Weights of a small transformer language model: vocabulary 4096.
Each number is 200 + 40 x the weight over the matrix's rms, rounded and kept within 0 to 999. Layers, rows and columns count from 0.

# up: layer 4 MLP up, 704x256, rms 0.0874, rows 452-486, columns 192-255
# down: layer 4 MLP down (transposed), 704x256, rms 0.0479, rows 452-486, columns 192-255
# gate: layer 4 MLP gate, 704x256, rms 0.0867, rows 453-487, columns 192-255
up452,243,172,139,246,196,220,230,130,140,183,222,178,289,230,229,149,129,222,203,181,166,192,173,174,180,202,203,234,217,216,193,290,143,167,163,204,278,136,153,185,227,175,158,142,254,176,232,196,174,127,158,223,153,212,207,241,327,169,278,223,153,170,133,197
down452,261,241,210,180,161,227,167,183,274,185,144,217,106,203,149,160,235,178,192,249,167,188,251,110,183,191,249,81,249,247,196,181,247,210,221,193,172,249,241,221,237,211,231,171,182,226,186,260,221,197,143,274,220,201,148,136,196,167,226,245,210,128,201,202
gate453,200,214,135,143,179,164,255,182,170,165,163,226,157,236,184,158,200,234,229,242,224,238,228,202,162,207,214,187,230,335,208,219,173,228,198,211,243,199,157,163,298,119,209,216,145,168,149,174,175,202,128,229,155,112,215,187,208,169,154,148,174,253,115,175
up453,147,107,252,188,201,233,222,142,202,193,283,100,235,186,146,234,272,284,161,102,186,186,189,196,234,164,223,149,273,191,189,175,174,233,161,260,185,230,279,168,212,150,194,206,172,212,168,176,223,222,218,200,223,139,177,238,274,251,210,238,155,207,251,232
down453,245,257,190,200,211,171,237,230,239,184,162,173,158,249,281,200,123,209,223,273,240,207,163,162,194,152,201,151,234,283,310,173,204,218,206,197,247,203,189,200,200,109,151,133,131,170,250,193,240,167,274,223,208,235,213,199,171,190,154,273,246,196,154,162
gate454,130,301,141,149,244,136,150,171,144,246,227,269,183,158,176,165,151,200,247,174,137,190,230,166,97,133,151,151,146,165,130,219,168,141,231,173,227,146,198,177,193,234,289,148,144,217,114,136,116,288,225,233,295,123,233,139,272,166,226,222,175,231,154,110
up454,134,206,162,187,179,75,144,268,252,166,188,267,225,192,101,161,187,127,175,214,222,155,283,160,50,72,197,125,177,159,176,217,298,179,211,232,279,172,175,221,242,194,126,120,100,257,156,132,95,269,206,188,200,222,278,202,187,226,224,166,199,195,189,236
down454,177,227,210,94,236,205,221,203,210,262,181,254,184,228,203,203,259,241,302,224,165,116,222,139,208,211,134,202,197,175,113,178,207,96,124,230,176,229,190,227,207,252,289,159,162,218,151,186,199,264,113,196,242,231,221,239,219,300,295,151,208,273,103,234
gate455,201,185,159,247,152,154,179,187,250,217,188,218,119,306,229,206,250,263,230,310,190,178,156,198,111,234,224,280,242,188,156,236,174,179,194,223,210,174,195,167,230,196,157,294,151,189,173,229,203,226,168,194,168,184,159,225,189,157,237,187,178,194,179,256
up455,181,224,230,276,177,152,162,175,183,249,254,158,209,167,147,230,162,192,245,166,238,195,224,251,188,174,228,182,229,171,198,237,200,127,131,156,125,183,227,212,164,217,168,136,211,194,238,227,193,179,136,146,191,210,314,190,164,132,222,218,234,160,239,174
down455,237,167,168,121,178,233,196,209,198,265,160,174,210,160,234,175,150,174,164,210,135,248,206,156,212,121,197,183,178,210,173,206,199,230,211,245,166,189,178,248,219,171,173,96,100,181,206,199,196,129,217,229,183,247,162,176,196,254,198,168,138,215,282,147
gate456,205,196,263,137,151,177,132,227,239,179,172,154,152,223,217,255,206,143,208,257,277,165,178,148,130,278,206,170,248,175,207,161,128,171,190,251,222,253,245,211,160,138,226,250,150,95,263,125,153,206,212,91,155,318,280,127,212,208,231,138,184,154,180,163
up456,236,167,248,208,258,241,189,184,211,230,226,198,168,207,161,204,183,244,258,71,179,238,235,228,164,176,230,200,204,225,218,150,206,171,216,232,182,198,185,165,237,204,185,190,277,226,232,236,181,213,238,167,221,288,272,232,171,183,194,197,244,153,176,159
down456,217,204,214,111,167,225,165,152,177,191,155,228,228,242,235,177,189,131,160,219,186,251,156,172,188,153,131,232,242,193,236,160,235,174,214,256,207,137,156,207,151,265,173,186,187,242,141,182,221,159,184,294,195,170,114,183,216,156,207,264,266,231,216,226
gate457,143,176,166,173,251,223,201,200,139,172,208,176,167,202,215,223,228,173,179,224,155,228,233,247,166,226,235,213,255,164,213,257,155,190,226,218,229,260,166,231,249,200,211,268,164,189,230,154,128,253,185,237,163,248,55,257,254,214,219,204,173,218,251,180
up457,197,127,132,285,189,185,215,219,192,253,223,241,193,126,159,218,180,156,203,250,183,172,255,206,203,236,165,247,193,167,231,257,249,203,167,198,185,190,206,166,74,152,193,176,200,136,298,199,257,238,275,207,200,214,275,258,216,199,130,195,267,233,197,214
down457,196,181,217,196,228,252,222,165,179,195,217,175,184,199,211,160,126,229,161,173,218,193,224,245,141,191,235,147,157,209,217,212,155,289,176,220,92,156,245,215,184,279,238,199,230,227,220,182,260,191,241,249,235,91,232,197,205,228,169,247,141,230,197,215
gate458,198,155,253,210,170,264,159,167,253,229,204,206,172,184,221,178,246,249,286,270,180,221,227,184,225,216,220,199,203,206,177,223,171,173,149,208,251,200,248,241,159,284,246,248,191,234,204,228,231,171,178,232,194,210,211,150,215,170,256,252,233,197,217,213
up458,177,227,176,161,174,194,262,180,210,175,252,233,176,137,275,232,190,247,201,149,155,201,192,298,139,173,219,276,181,143,207,302,185,192,143,221,232,192,244,188,246,237,224,271,237,185,231,186,269,233,243,274,184,201,219,149,164,249,152,158,208,287,213,136
down458,218,191,247,228,317,122,190,230,180,128,150,161,252,231,210,179,223,151,62,226,244,253,168,91,208,192,215,163,206,147,329,111,287,165,220,185,203,219,171,184,142,173,170,227,173,276,169,217,172,219,175,161,217,231,210,237,219,164,195,245,192,172,141,199
gate459,207,180,151,164,215,255,191,323,188,203,170,209,173,204,168,246,249,191,195,208,230,238,192,180,156,240,181,231,233,200,168,294,231,285,140,166,159,156,231,182,246,209,151,114,162,227,109,175,203,186,232,213,114,222,249,179,158,142,286,223,151,233,173,166
up459,166,223,232,170,217,173,202,183,200,207,129,206,230,231,190,223,228,222,173,97,253,150,130,167,223,130,224,226,150,225,134,182,195,175,200,210,238,222,151,176,216,136,203,223,242,271,143,264,175,201,231,268,255,188,178,166,63,162,183,209,150,155,262,238
down459,143,213,169,152,206,223,158,187,239,120,256,164,242,252,173,132,262,280,164,239,220,240,228,162,226,203,203,173,183,225,222,228,232,194,189,145,154,186,212,177,165,224,328,249,148,196,166,208,161,200,254,211,159,202,202,240,264,157,249,168,149,228,214,146
gate460,267,229,182,184,169,160,244,202,247,214,171,232,212,194,235,185,227,244,148,223,191,176,221,235,192,143,207,220,223,238,154,245,165,142,223,231,289,260,211,253,211,195,264,263,189,230,228,222,207,224,216,202,200,194,234,208,195,238,199,234,232,224,124,278
up460,160,229,195,231,192,159,217,268,160,176,177,179,124,191,220,191,161,152,263,220,212,191,183,246,221,266,164,250,165,181,306,216,215,216,160,225,209,190,292,105,254,101,282,114,166,189,181,177,195,212,178,223,202,186,167,194,223,253,195,213,238,207,179,208
down460,247,217,159,210,211,188,254,175,208,234,198,210,172,214,227,194,237,172,189,214,186,150,238,183,189,110,211,159,205,225,135,210,192,184,246,165,203,210,188,225,214,206,142,151,225,215,199,208,186,227,169,197,213,139,210,196,131,150,182,196,194,125,184,200
gate461,231,254,175,229,275,211,237,236,196,279,228,260,272,200,182,167,214,152,247,178,295,202,216,238,186,146,152,226,286,175,165,246,215,194,247,179,209,240,221,212,194,202,243,189,278,176,252,249,194,156,206,187,250,190,186,107,186,141,273,190,226,157,194,182
up461,269,210,176,233,115,230,188,201,138,183,194,99,216,47,287,181,260,302,102,249,274,205,212,156,226,209,184,154,367,193,196,123,222,296,158,131,266,194,229,235,127,192,202,256,118,237,210,243,179,178,184,155,155,196,203,112,209,201,202,175,264,104,171,188
down461,194,188,207,183,192,132,207,173,255,222,239,254,251,225,252,183,156,145,170,178,167,221,236,209,109,159,225,219,175,157,116,173,246,165,191,167,172,145,253,229,196,223,222,216,159,203,233,197,223,135,191,248,159,186,193,288,158,270,214,186,223,236,202,255
gate462,272,142,213,241,162,257,203,204,140,187,159,224,171,137,220,216,140,295,165,267,231,177,142,167,159,201,237,201,183,188,198,130,189,281,196,84,220,220,243,113,194,235,174,214,257,209,185,191,198,230,130,139,190,270,261,140,154,153,217,159,213,193,219,210
up462,248,208,139,229,199,171,165,264,195,227,172,150,279,254,187,209,245,233,237,197,210,241,214,242,189,149,222,209,232,188,275,175,144,151,102,127,160,131,172,194,160,236,180,215,280,218,263,230,175,216,193,189,160,223,179,182,130,204,189,165,155,203,196,265
down462,154,209,187,186,225,254,199,214,209,259,186,228,105,200,216,207,246,189,209,210,156,240,210,212,226,227,183,205,281,228,140,269,190,143,231,216,180,267,164,242,204,215,209,229,219,167,188,171,173,198,191,280,180,137,176,232,233,203,242,233,214,188,176,178
gate463,272,211,255,129,140,194,204,201,221,185,177,140,214,198,267,160,190,176,257,213,199,201,138,59,175,218,78,243,206,212,253,248,177,145,183,255,222,234,240,193,204,144,192,245,210,185,244,161,155,245,150,183,228,130,230,258,206,166,230,186,242,243,202,168
up463,279,249,183,129,121,142,227,178,210,162,231,230,258,301,126,151,198,178,207,193,232,225,191,145,166,266,148,259,210,197,202,190,135,258,241,148,255,192,269,112,161,191,202,248,306,203,252,224,212,354,181,178,150,114,186,227,233,197,207,194,225,288,146,265
down463,233,97,212,281,224,189,141,190,210,229,219,197,219,183,210,254,243,196,250,233,170,259,245,262,219,119,228,162,142,213,225,154,185,183,238,206,179,220,159,196,260,255,176,112,111,139,224,188,249,184,218,254,199,194,197,192,154,239,205,175,134,177,264,241
gate464,162,170,263,209,225,191,237,177,193,176,225,233,201,250,214,204,263,199,249,202,191,208,176,183,199,180,170,204,220,137,207,189,154,111,158,281,193,217,203,184,180,215,204,169,195,219,249,212,124,231,187,98,234,284,218,184,234,177,218,233,181,155,145,156
up464,142,215,208,191,236,264,209,191,270,158,263,214,225,193,233,222,170,197,159,201,217,222,132,183,177,264,168,217,178,210,211,172,234,236,252,229,189,255,119,133,149,212,145,251,180,204,231,205,122,290,224,243,160,228,159,173,216,210,203,190,225,223,245,267
down464,185,115,215,139,190,218,200,194,224,185,145,213,191,186,146,193,257,180,234,238,185,136,215,247,157,126,208,211,151,176,238,156,255,164,164,219,239,186,199,281,250,193,154,147,239,218,252,170,222,216,233,144,180,156,266,188,147,233,182,243,192,163,192,135
gate465,226,171,202,239,190,151,47,188,212,194,129,233,242,180,142,208,220,269,168,247,161,279,179,186,190,235,137,228,199,211,169,180,192,150,227,187,200,228,163,209,166,257,263,245,222,223,188,258,170,282,276,241,286,128,183,175,261,136,212,140,171,208,177,225
up465,179,190,196,196,179,165,156,182,274,264,223,202,265,216,199,195,242,153,238,260,273,161,137,207,166,201,199,158,228,163,177,254,166,165,291,147,171,285,223,243,168,205,167,174,244,200,247,198,172,165,237,269,319,190,232,224,178,286,268,155,228,116,257,260
down465,215,140,250,152,142,284,199,157,166,266,183,234,199,215,191,187,199,205,170,151,209,211,180,260,200,179,179,200,98,233,238,167,197,149,184,181,196,157,181,264,133,178,189,162,156,211,277,190,154,147,249,163,194,130,169,149,207,184,190,182,228,215,276,212
gate466,227,255,203,171,136,226,165,154,157,218,222,187,180,170,140,249,241,186,215,176,231,172,201,181,201,176,183,159,175,194,212,218,216,294,239,256,208,196,183,243,163,244,133,203,215,159,149,235,238,162,186,193,159,237,227,120,241,162,162,171,101,162,128,258
up466,202,155,121,116,177,142,268,210,151,231,202,205,161,223,161,278,173,151,195,193,225,229,205,158,211,189,163,231,115,161,229,190,193,239,205,195,226,150,233,157,205,175,188,121,263,209,128,201,167,216,123,96,213,221,216,231,209,260,186,185,130,169,17,193
down466,171,231,142,221,263,202,164,232,229,182,182,148,235,184,253,212,155,220,202,192,288,193,169,156,232,218,257,120,154,253,169,179,241,121,212,195,209,203,100,169,238,111,216,216,173,165,177,233,140,238,213,277,178,182,208,184,139,136,142,249,166,213,272,115
gate467,214,224,203,260,151,209,203,170,265,111,208,187,277,263,266,174,187,127,245,139,214,246,204,193,128,271,148,236,179,216,182,167,175,237,214,256,214,306,241,180,189,194,154,203,201,229,198,198,297,134,161,224,178,214,189,229,214,222,162,205,224,210,238,278
up467,173,159,194,237,195,138,159,137,184,270,200,183,208,242,192,199,278,148,171,177,272,185,186,197,181,289,245,175,233,189,190,185,158,202,239,213,232,199,231,235,200,162,227,276,152,173,87,176,200,184,164,140,228,189,198,173,93,221,162,206,187,241,216,215
down467,143,303,163,217,252,155,129,175,173,186,224,173,212,183,174,231,156,197,156,196,268,209,242,224,129,286,169,215,185,200,219,191,75,128,213,200,160,150,146,172,203,117,193,171,260,211,269,111,173,237,217,175,169,151,295,195,176,245,172,261,192,197,166,173
gate468,182,187,182,224,188,193,231,182,283,213,274,151,221,277,218,230,275,205,156,238,237,197,176,183,167,293,187,207,228,181,225,185,192,229,149,251,256,214,154,321,218,190,201,248,246,200,169,223,215,259,225,206,187,162,187,167,245,244,177,226,256,249,167,236
up468,222,220,165,171,330,268,210,166,238,177,154,216,127,268,199,203,210,277,229,215,236,123,169,170,165,189,244,173,202,265,187,192,256,174,208,229,206,188,201,197,214,194,162,181,258,149,187,307,224,186,168,232,202,168,145,284,207,186,244,164,209,163,152,262
down468,203,196,296,251,114,222,234,172,240,255,170,225,213,203,130,241,159,211,192,240,122,137,192,179,165,208,215,219,138,174,272,202,185,187,204,193,195,231,97,215,213,155,175,131,121,237,193,166,229,131,183,212,170,271,217,241,268,175,176,202,141,182,240,238
gate469,182,196,124,202,205,171,200,128,166,240,238,168,228,191,160,168,192,252,160,244,180,201,170,138,160,193,221,207,174,269,213,159,186,206,196,194,280,174,164,116,134,283,227,224,211,210,112,244,161,268,171,227,176,200,236,149,212,173,159,235,285,172,215,235
up469,161,188,142,187,143,278,231,129,225,265,255,218,213,193,201,224,243,149,189,156,186,249,146,228,222,241,233,158,127,223,216,202,178,190,198,207,191,240,189,235,210,170,189,86,169,223,238,215,223,144,242,233,144,297,204,149,172,184,150,222,208,194,220,241
down469,231,264,253,280,210,209,240,236,192,42,231,163,155,173,178,193,155,227,251,231,212,152,244,221,192,171,202,185,232,165,155,172,209,231,154,217,242,182,207,230,229,227,225,337,255,201,178,151,198,120,178,211,284,201,221,202,258,222,229,203,224,212,192,254
gate470,125,154,163,149,144,191,253,128,137,237,241,142,182,244,211,305,254,179,157,211,163,151,161,219,153,171,118,207,177,165,196,188,264,138,216,210,233,176,220,221,259,206,217,193,256,237,240,228,228,209,170,148,248,237,235,80,166,179,222,107,284,182,197,249
up470,171,284,236,197,303,157,162,244,185,216,163,202,259,301,171,200,164,253,128,211,237,212,185,203,182,191,220,181,219,153,186,167,228,277,200,240,203,174,192,205,236,123,219,148,207,225,193,167,144,246,212,201,242,255,207,244,259,203,159,217,222,205,190,144
down470,246,180,174,185,162,255,242,138,122,220,232,232,195,266,152,237,272,198,256,136,208,239,210,173,159,228,206,173,195,229,215,242,181,150,184,319,221,196,204,173,187,235,178,236,245,226,200,250,191,230,198,212,200,208,216,239,198,183,269,246,332,226,218,217
gate471,218,161,215,210,250,238,138,248,216,94,217,164,236,188,192,154,142,213,136,212,165,119,221,156,154,232,194,248,290,228,267,176,260,205,207,161,185,302,217,192,201,231,160,187,236,201,134,290,214,149,245,232,167,167,206,221,180,221,255,198,228,167,233,182
up471,225,181,243,198,215,173,200,159,120,151,210,138,196,191,252,214,192,143,163,203,298,177,150,231,155,185,195,275,305,170,136,217,196,220,212,154,187,80,142,118,202,239,187,205,259,210,147,213,202,269,253,225,174,226,208,280,242,167,182,226,240,154,228,318
down471,205,151,191,248,214,201,268,178,240,196,162,283,219,214,111,144,142,225,259,189,113,151,237,229,199,223,225,194,126,204,268,173,192,172,225,216,204,285,199,252,197,173,212,241,164,160,147,167,238,152,205,196,227,164,165,219,189,243,199,193,151,240,233,167
gate472,217,287,126,202,251,191,139,187,263,222,204,181,193,189,252,165,237,211,97,241,281,146,194,215,250,155,136,149,201,166,178,238,215,238,177,209,204,185,238,224,143,269,234,233,189,141,227,229,189,151,263,255,184,228,220,192,271,294,287,249,217,157,206,101
up472,167,277,128,231,220,297,243,232,163,209,173,160,247,195,209,134,253,229,151,219,103,190,200,194,131,203,219,233,220,306,293,228,204,230,242,77,206,170,157,285,245,161,252,188,196,190,131,181,167,224,264,169,226,108,221,115,211,135,218,179,162,207,222,142
down472,249,168,208,191,200,200,166,178,145,146,242,284,301,196,170,212,183,171,173,166,149,124,190,237,219,232,197,250,218,179,112,254,148,230,249,238,201,228,154,168,180,247,259,232,215,186,250,231,200,170,156,207,113,205,157,203,132,288,201,171,249,229,187,246
gate473,173,215,258,200,161,214,165,171,193,147,214,135,248,186,197,225,257,217,209,203,181,227,194,207,272,195,170,140,230,157,218,210,191,161,239,193,214,190,173,186,231,200,247,180,194,200,182,213,180,207,236,280,213,171,199,264,225,182,189,196,201,191,183,173
up473,253,235,218,161,167,209,209,147,210,206,164,185,254,207,164,239,190,175,222,201,197,204,212,198,183,175,195,190,249,211,170,166,238,164,225,240,196,234,192,173,206,202,231,197,245,137,241,197,242,241,147,170,201,157,194,165,215,151,163,201,266,205,187,207
down473,188,210,210,211,233,216,225,132,221,195,177,234,282,210,185,218,140,196,178,195,218,187,200,141,227,202,169,208,303,208,244,239,199,198,184,99,180,176,212,197,129,187,256,201,169,238,265,198,236,177,137,236,207,204,236,193,166,198,111,179,202,170,176,210
gate474,175,239,161,203,212,203,231,196,212,228,162,230,182,183,180,198,193,108,212,266,219,133,233,145,187,168,175,139,257,211,183,226,211,258,256,220,155,181,168,207,217,184,181,237,165,100,242,232,219,143,191,221,227,204,174,153,221,137,190,140,214,179,186,174
up474,201,189,115,251,188,215,193,187,209,117,239,221,177,140,164,178,142,191,127,180,205,284,211,224,127,206,276,235,246,190,225,246,265,114,259,232,317,207,244,196,171,195,220,222,167,206,220,194,265,313,224,106,186,189,156,136,228,155,89,253,208,170,274,241
down474,225,236,223,121,119,237,237,171,179,244,218,248,85,151,187,170,271,150,244,238,219,178,188,202,210,308,158,215,283,203,203,224,170,118,198,121,170,198,206,173,164,145,215,192,158,202,151,270,204,169,189,281,184,219,209,216,167,229,244,292,279,192,201,237
gate475,214,127,238,183,173,208,182,151,200,218,203,232,174,198,195,209,182,127,249,168,148,193,223,180,144,93,190,193,172,259,206,241,178,155,143,233,223,160,228,210,189,233,227,188,186,194,162,271,267,69,155,203,213,291,203,132,217,298,218,283,182,168,162,181
up475,250,229,192,155,151,152,246,199,100,178,211,239,215,158,194,142,179,241,187,125,232,200,300,160,232,226,173,186,193,233,204,233,200,187,200,194,232,206,122,190,199,222,266,255,117,205,227,153,206,225,224,230,196,299,178,184,234,200,233,221,196,291,109,268
down475,209,160,236,203,199,187,164,195,213,207,203,170,209,238,226,184,205,214,257,230,130,170,150,237,222,215,243,178,179,194,259,213,253,193,234,186,197,198,251,202,208,165,213,229,271,187,240,179,207,204,239,297,231,245,199,185,223,201,167,185,230,237,160,286
gate476,147,263,211,217,159,103,153,149,136,238,220,183,197,174,156,217,254,220,152,186,227,194,271,239,184,173,119,294,218,201,229,171,226,212,244,247,206,174,239,236,234,185,168,229,178,276,205,232,243,224,264,213,215,170,157,163,139,215,169,201,232,178,254,210
up476,194,114,286,163,256,104,201,155,198,224,178,172,197,223,241,254,208,154,231,197,233,216,323,292,226,222,259,263,236,89,157,220,227,224,236,163,232,259,237,213,203,172,237,97,179,136,193,147,275,243,174,197,246,200,188,146,199,196,224,148,244,271,248,288
down476,254,321,202,248,160,231,269,230,217,173,194,247,224,201,211,168,158,189,183,242,185,271,191,218,168,212,207,150,202,162,262,222,214,208,166,214,166,203,139,188,185,223,181,275,238,189,139,268,88,201,205,172,205,185,199,301,177,140,157,149,135,219,168,237
gate477,118,206,190,193,207,150,187,189,208,183,142,131,148,157,223,203,202,150,205,166,135,132,131,173,203,121,180,140,151,186,283,204,249,194,204,173,208,157,236,208,61,213,167,180,170,165,297,260,194,244,110,220,209,241,154,96,284,258,322,143,191,134,197,173
up477,236,235,260,233,218,264,188,237,193,285,192,166,267,209,147,245,135,247,171,193,143,256,244,176,234,235,206,301,287,189,162,250,163,160,226,206,220,239,113,214,225,136,245,224,195,221,203,147,146,197,263,213,201,147,177,235,219,111,104,207,157,152,202,266
down477,278,195,158,241,244,251,163,215,260,161,226,184,179,177,211,137,301,213,252,206,223,201,100,250,160,205,180,231,161,193,143,176,249,221,216,217,220,164,138,173,191,253,146,198,163,223,171,197,231,188,215,194,275,170,232,221,330,154,226,146,177,274,170,177
gate478,224,158,274,157,223,184,225,165,169,183,217,156,171,163,191,245,239,232,250,178,197,177,214,240,261,212,142,168,292,194,195,173,208,221,177,131,219,183,208,210,139,201,196,240,172,196,182,222,166,213,275,240,217,220,221,139,186,232,224,189,225,186,197,179
up478,180,200,226,243,188,246,181,171,155,185,218,186,248,170,160,210,224,167,232,204,216,122,175,184,214,258,163,163,254,191,218,251,173,239,243,199,199,260,146,168,175,225,219,181,187,202,184,204,208,224,211,179,206,176,205,197,210,242,228,271,277,238,253,185
down478,190,241,193,174,257,163,243,225,219,170,169,191,153,210,214,198,219,218,179,192,230,241,190,200,217,273,270,239,128,186,217,202,283,180,142,185,140,162,196,194,108,195,171,291,217,191,218,217,164,219,232,153,213,225,176,185,109,215,203,181,86,204,247,160
gate479,152,179,163,229,220,172,181,185,157,271,191,191,191,248,215,184,197,203,182,251,152,244,167,236,267,192,66,216,179,127,168,241,215,250,278,234,150,169,226,175,194,223,200,215,183,228,240,207,313,196,158,160,179,263,126,195,248,235,195,244,148,157,251,146
up479,200,138,230,165,250,192,159,189,241,195,217,287,119,195,218,250,252,209,280,270,168,147,279,150,261,231,102,221,179,248,201,267,173,192,209,281,205,207,229,196,170,219,268,240,161,167,210,168,154,178,209,182,194,201,240,268,250,177,208,239,234,177,239,157
down479,185,208,207,205,228,187,197,175,179,186,240,174,236,216,120,236,189,125,199,125,263,168,226,256,233,175,223,254,168,225,226,260,213,184,274,150,189,171,210,250,240,232,248,240,213,163,258,173,181,176,180,203,161,138,138,139,161,137,242,138,180,216,210,215
gate480,133,240,206,210,214,117,129,228,220,172,207,195,104,219,178,204,294,247,234,156,179,117,286,164,151,215,49,132,299,178,247,125,246,150,314,114,250,237,123,135,130,253,173,204,201,204,218,266,236,156,219,174,272,208,216,176,172,217,157,128,200,176,184,153
up480,103,248,203,171,279,184,207,262,184,208,167,138,225,116,148,158,244,156,198,181,257,250,251,211,203,253,200,178,299,156,224,280,255,167,202,102,271,188,128,277,255,188,224,282,154,174,229,171,166,206,204,113,139,133,263,177,206,198,232,314,156,224,222,174
down480,185,156,201,228,174,224,130,171,268,204,250,228,192,228,220,193,179,165,198,173,244,231,252,235,169,217,194,192,189,242,190,110,196,200,138,210,294,232,173,148,197,236,201,180,248,161,136,302,250,201,143,163,178,280,195,180,212,158,223,85,220,211,135,113
gate481,231,272,181,176,155,117,193,205,157,237,208,161,142,176,228,213,200,297,235,155,250,212,260,233,225,180,208,208,204,197,202,232,231,186,160,197,201,181,161,130,174,165,180,209,204,269,204,235,203,243,178,208,185,195,206,238,190,147,151,213,204,200,217,183
up481,179,198,133,181,147,249,153,182,189,226,252,133,231,153,238,206,246,201,167,141,270,265,179,199,161,241,190,221,188,169,219,250,113,193,205,163,181,228,242,231,236,228,171,191,196,219,263,224,137,197,101,199,172,165,196,107,191,239,184,190,269,207,196,242
down481,182,157,215,197,223,137,215,158,212,180,158,129,181,196,172,193,273,201,182,222,205,216,212,209,206,205,195,202,142,206,220,194,186,183,189,236,213,207,138,141,187,102,233,175,190,170,166,200,326,223,190,227,233,201,217,181,148,164,191,260,113,178,171,245
gate482,167,126,155,234,206,169,188,224,161,212,201,235,172,184,154,198,195,214,216,157,196,179,210,227,269,200,202,177,230,109,169,162,199,159,226,187,216,277,145,205,206,225,248,187,239,194,222,86,134,248,223,160,171,226,259,222,248,164,191,225,248,222,203,179
up482,241,152,196,176,193,239,243,227,205,177,189,201,221,202,232,139,188,177,207,249,211,263,150,176,137,216,187,223,108,238,239,227,210,189,197,164,209,113,171,158,184,160,217,214,175,193,172,217,213,204,191,179,145,184,175,260,227,218,213,220,217,228,236,178
down482,213,222,248,191,153,193,181,164,187,204,207,168,229,172,262,256,189,201,208,160,167,201,158,207,186,192,246,124,60,218,182,174,251,245,168,232,174,253,256,206,210,173,202,234,164,227,230,306,233,250,178,232,247,211,148,203,154,196,201,168,211,167,217,178
gate483,240,194,219,202,220,230,202,231,204,170,210,192,203,150,165,192,288,182,206,174,226,152,227,179,228,216,191,218,192,189,162,242,199,124,181,151,159,221,278,201,141,182,211,263,176,187,204,251,216,209,204,269,192,157,146,277,257,237,185,136,190,144,217,185
up483,189,250,182,144,188,191,192,198,174,228,219,159,195,268,144,132,169,184,178,195,230,187,158,307,225,175,156,190,236,228,210,202,206,189,209,202,178,217,170,218,266,138,181,173,173,272,213,248,201,222,227,117,243,225,247,224,176,191,178,206,194,139,203,199
down483,186,210,205,220,176,223,152,287,261,158,172,295,182,187,169,199,155,224,216,170,206,171,220,206,206,219,253,157,245,184,180,184,104,186,213,136,194,248,151,211,222,213,235,164,186,216,195,186,184,248,178,215,195,214,139,242,172,198,167,173,204,103,271,257
gate484,181,178,209,247,244,191,195,203,159,271,178,193,201,219,171,157,179,189,210,155,231,208,245,166,168,296,225,209,243,185,203,223,192,179,130,147,200,210,232,130,187,211,218,184,167,233,230,225,180,192,182,220,173,214,241,208,220,166,181,193,159,200,275,197
up484,156,258,221,197,75,201,290,142,192,188,211,188,137,201,201,233,174,196,249,207,172,189,91,208,195,212,274,216,140,233,224,143,192,215,140,215,189,171,152,182,203,160,207,194,255,149,145,150,207,212,187,188,186,189,160,197,145,179,247,185,239,181,185,203
down484,256,176,176,215,214,206,130,235,227,193,248,157,232,238,213,209,207,269,186,222,210,158,183,198,263,136,98,164,232,163,172,192,271,154,243,170,209,222,264,259,201,220,216,194,176,136,250,192,201,236,229,219,240,223,257,227,168,244,208,276,224,216,190,170
gate485,132,157,201,226,172,190,206,240,202,202,239,206,265,208,210,182,237,192,205,149,210,190,200,135,219,191,179,238,174,243,217,215,181,168,228,220,217,233,203,172,197,229,169,240,192,201,234,172,185,173,195,141,174,178,186,227,196,222,196,188,197,217,175,233
up485,130,261,231,191,209,236,207,191,203,162,265,204,215,200,244,188,197,215,215,237,163,199,244,204,197,172,207,213,224,191,191,189,220,193,175,218,225,192,226,266,184,193,200,211,155,179,256,165,133,202,216,171,194,195,187,211,169,206,195,264,228,142,227,223
down485,176,177,201,166,187,200,198,232,255,186,214,172,173,285,186,205,204,207,248,201,207,210,205,169,229,218,161,177,205,206,225,207,253,238,171,117,232,239,201,174,225,244,240,204,225,183,139,177,224,157,219,192,212,211,218,215,230,249,187,195,231,194,168,223
gate486,221,273,193,246,234,264,188,218,151,174,203,186,150,255,191,204,127,132,254,239,212,199,228,246,244,210,206,101,240,285,219,239,177,104,213,184,156,157,203,141,215,160,186,215,213,137,216,185,183,190,161,225,229,153,214,201,161,240,133,169,202,187,238,184
up486,152,177,153,183,231,171,269,148,156,179,249,260,205,165,186,189,229,201,183,203,112,213,186,180,170,244,166,208,206,185,220,286,165,225,253,240,197,281,275,202,209,192,144,267,180,152,187,214,212,215,210,157,253,121,205,218,185,240,213,158,139,185,230,172
down486,270,196,160,159,169,169,221,249,259,262,194,217,148,188,164,180,229,160,244,187,225,184,211,256,211,238,210,208,170,248,209,176,150,166,130,176,193,202,154,212,167,247,218,207,198,228,190,191,165,243,226,268,131,203,210,224,200,113,112,236,201,164,203,252
gate487,174,270,170,195,196,270,219,213,217,160,190,170,229,210,183,244,155,211,295,200,132,204,191,157,236,209,182,243,143,206,214,188,186,185,178,231,199,197,202,189,197,192,312,138,198,190,175,137,141,194,188,204,192,238,209,235,185,224,225,205,233,223,156,158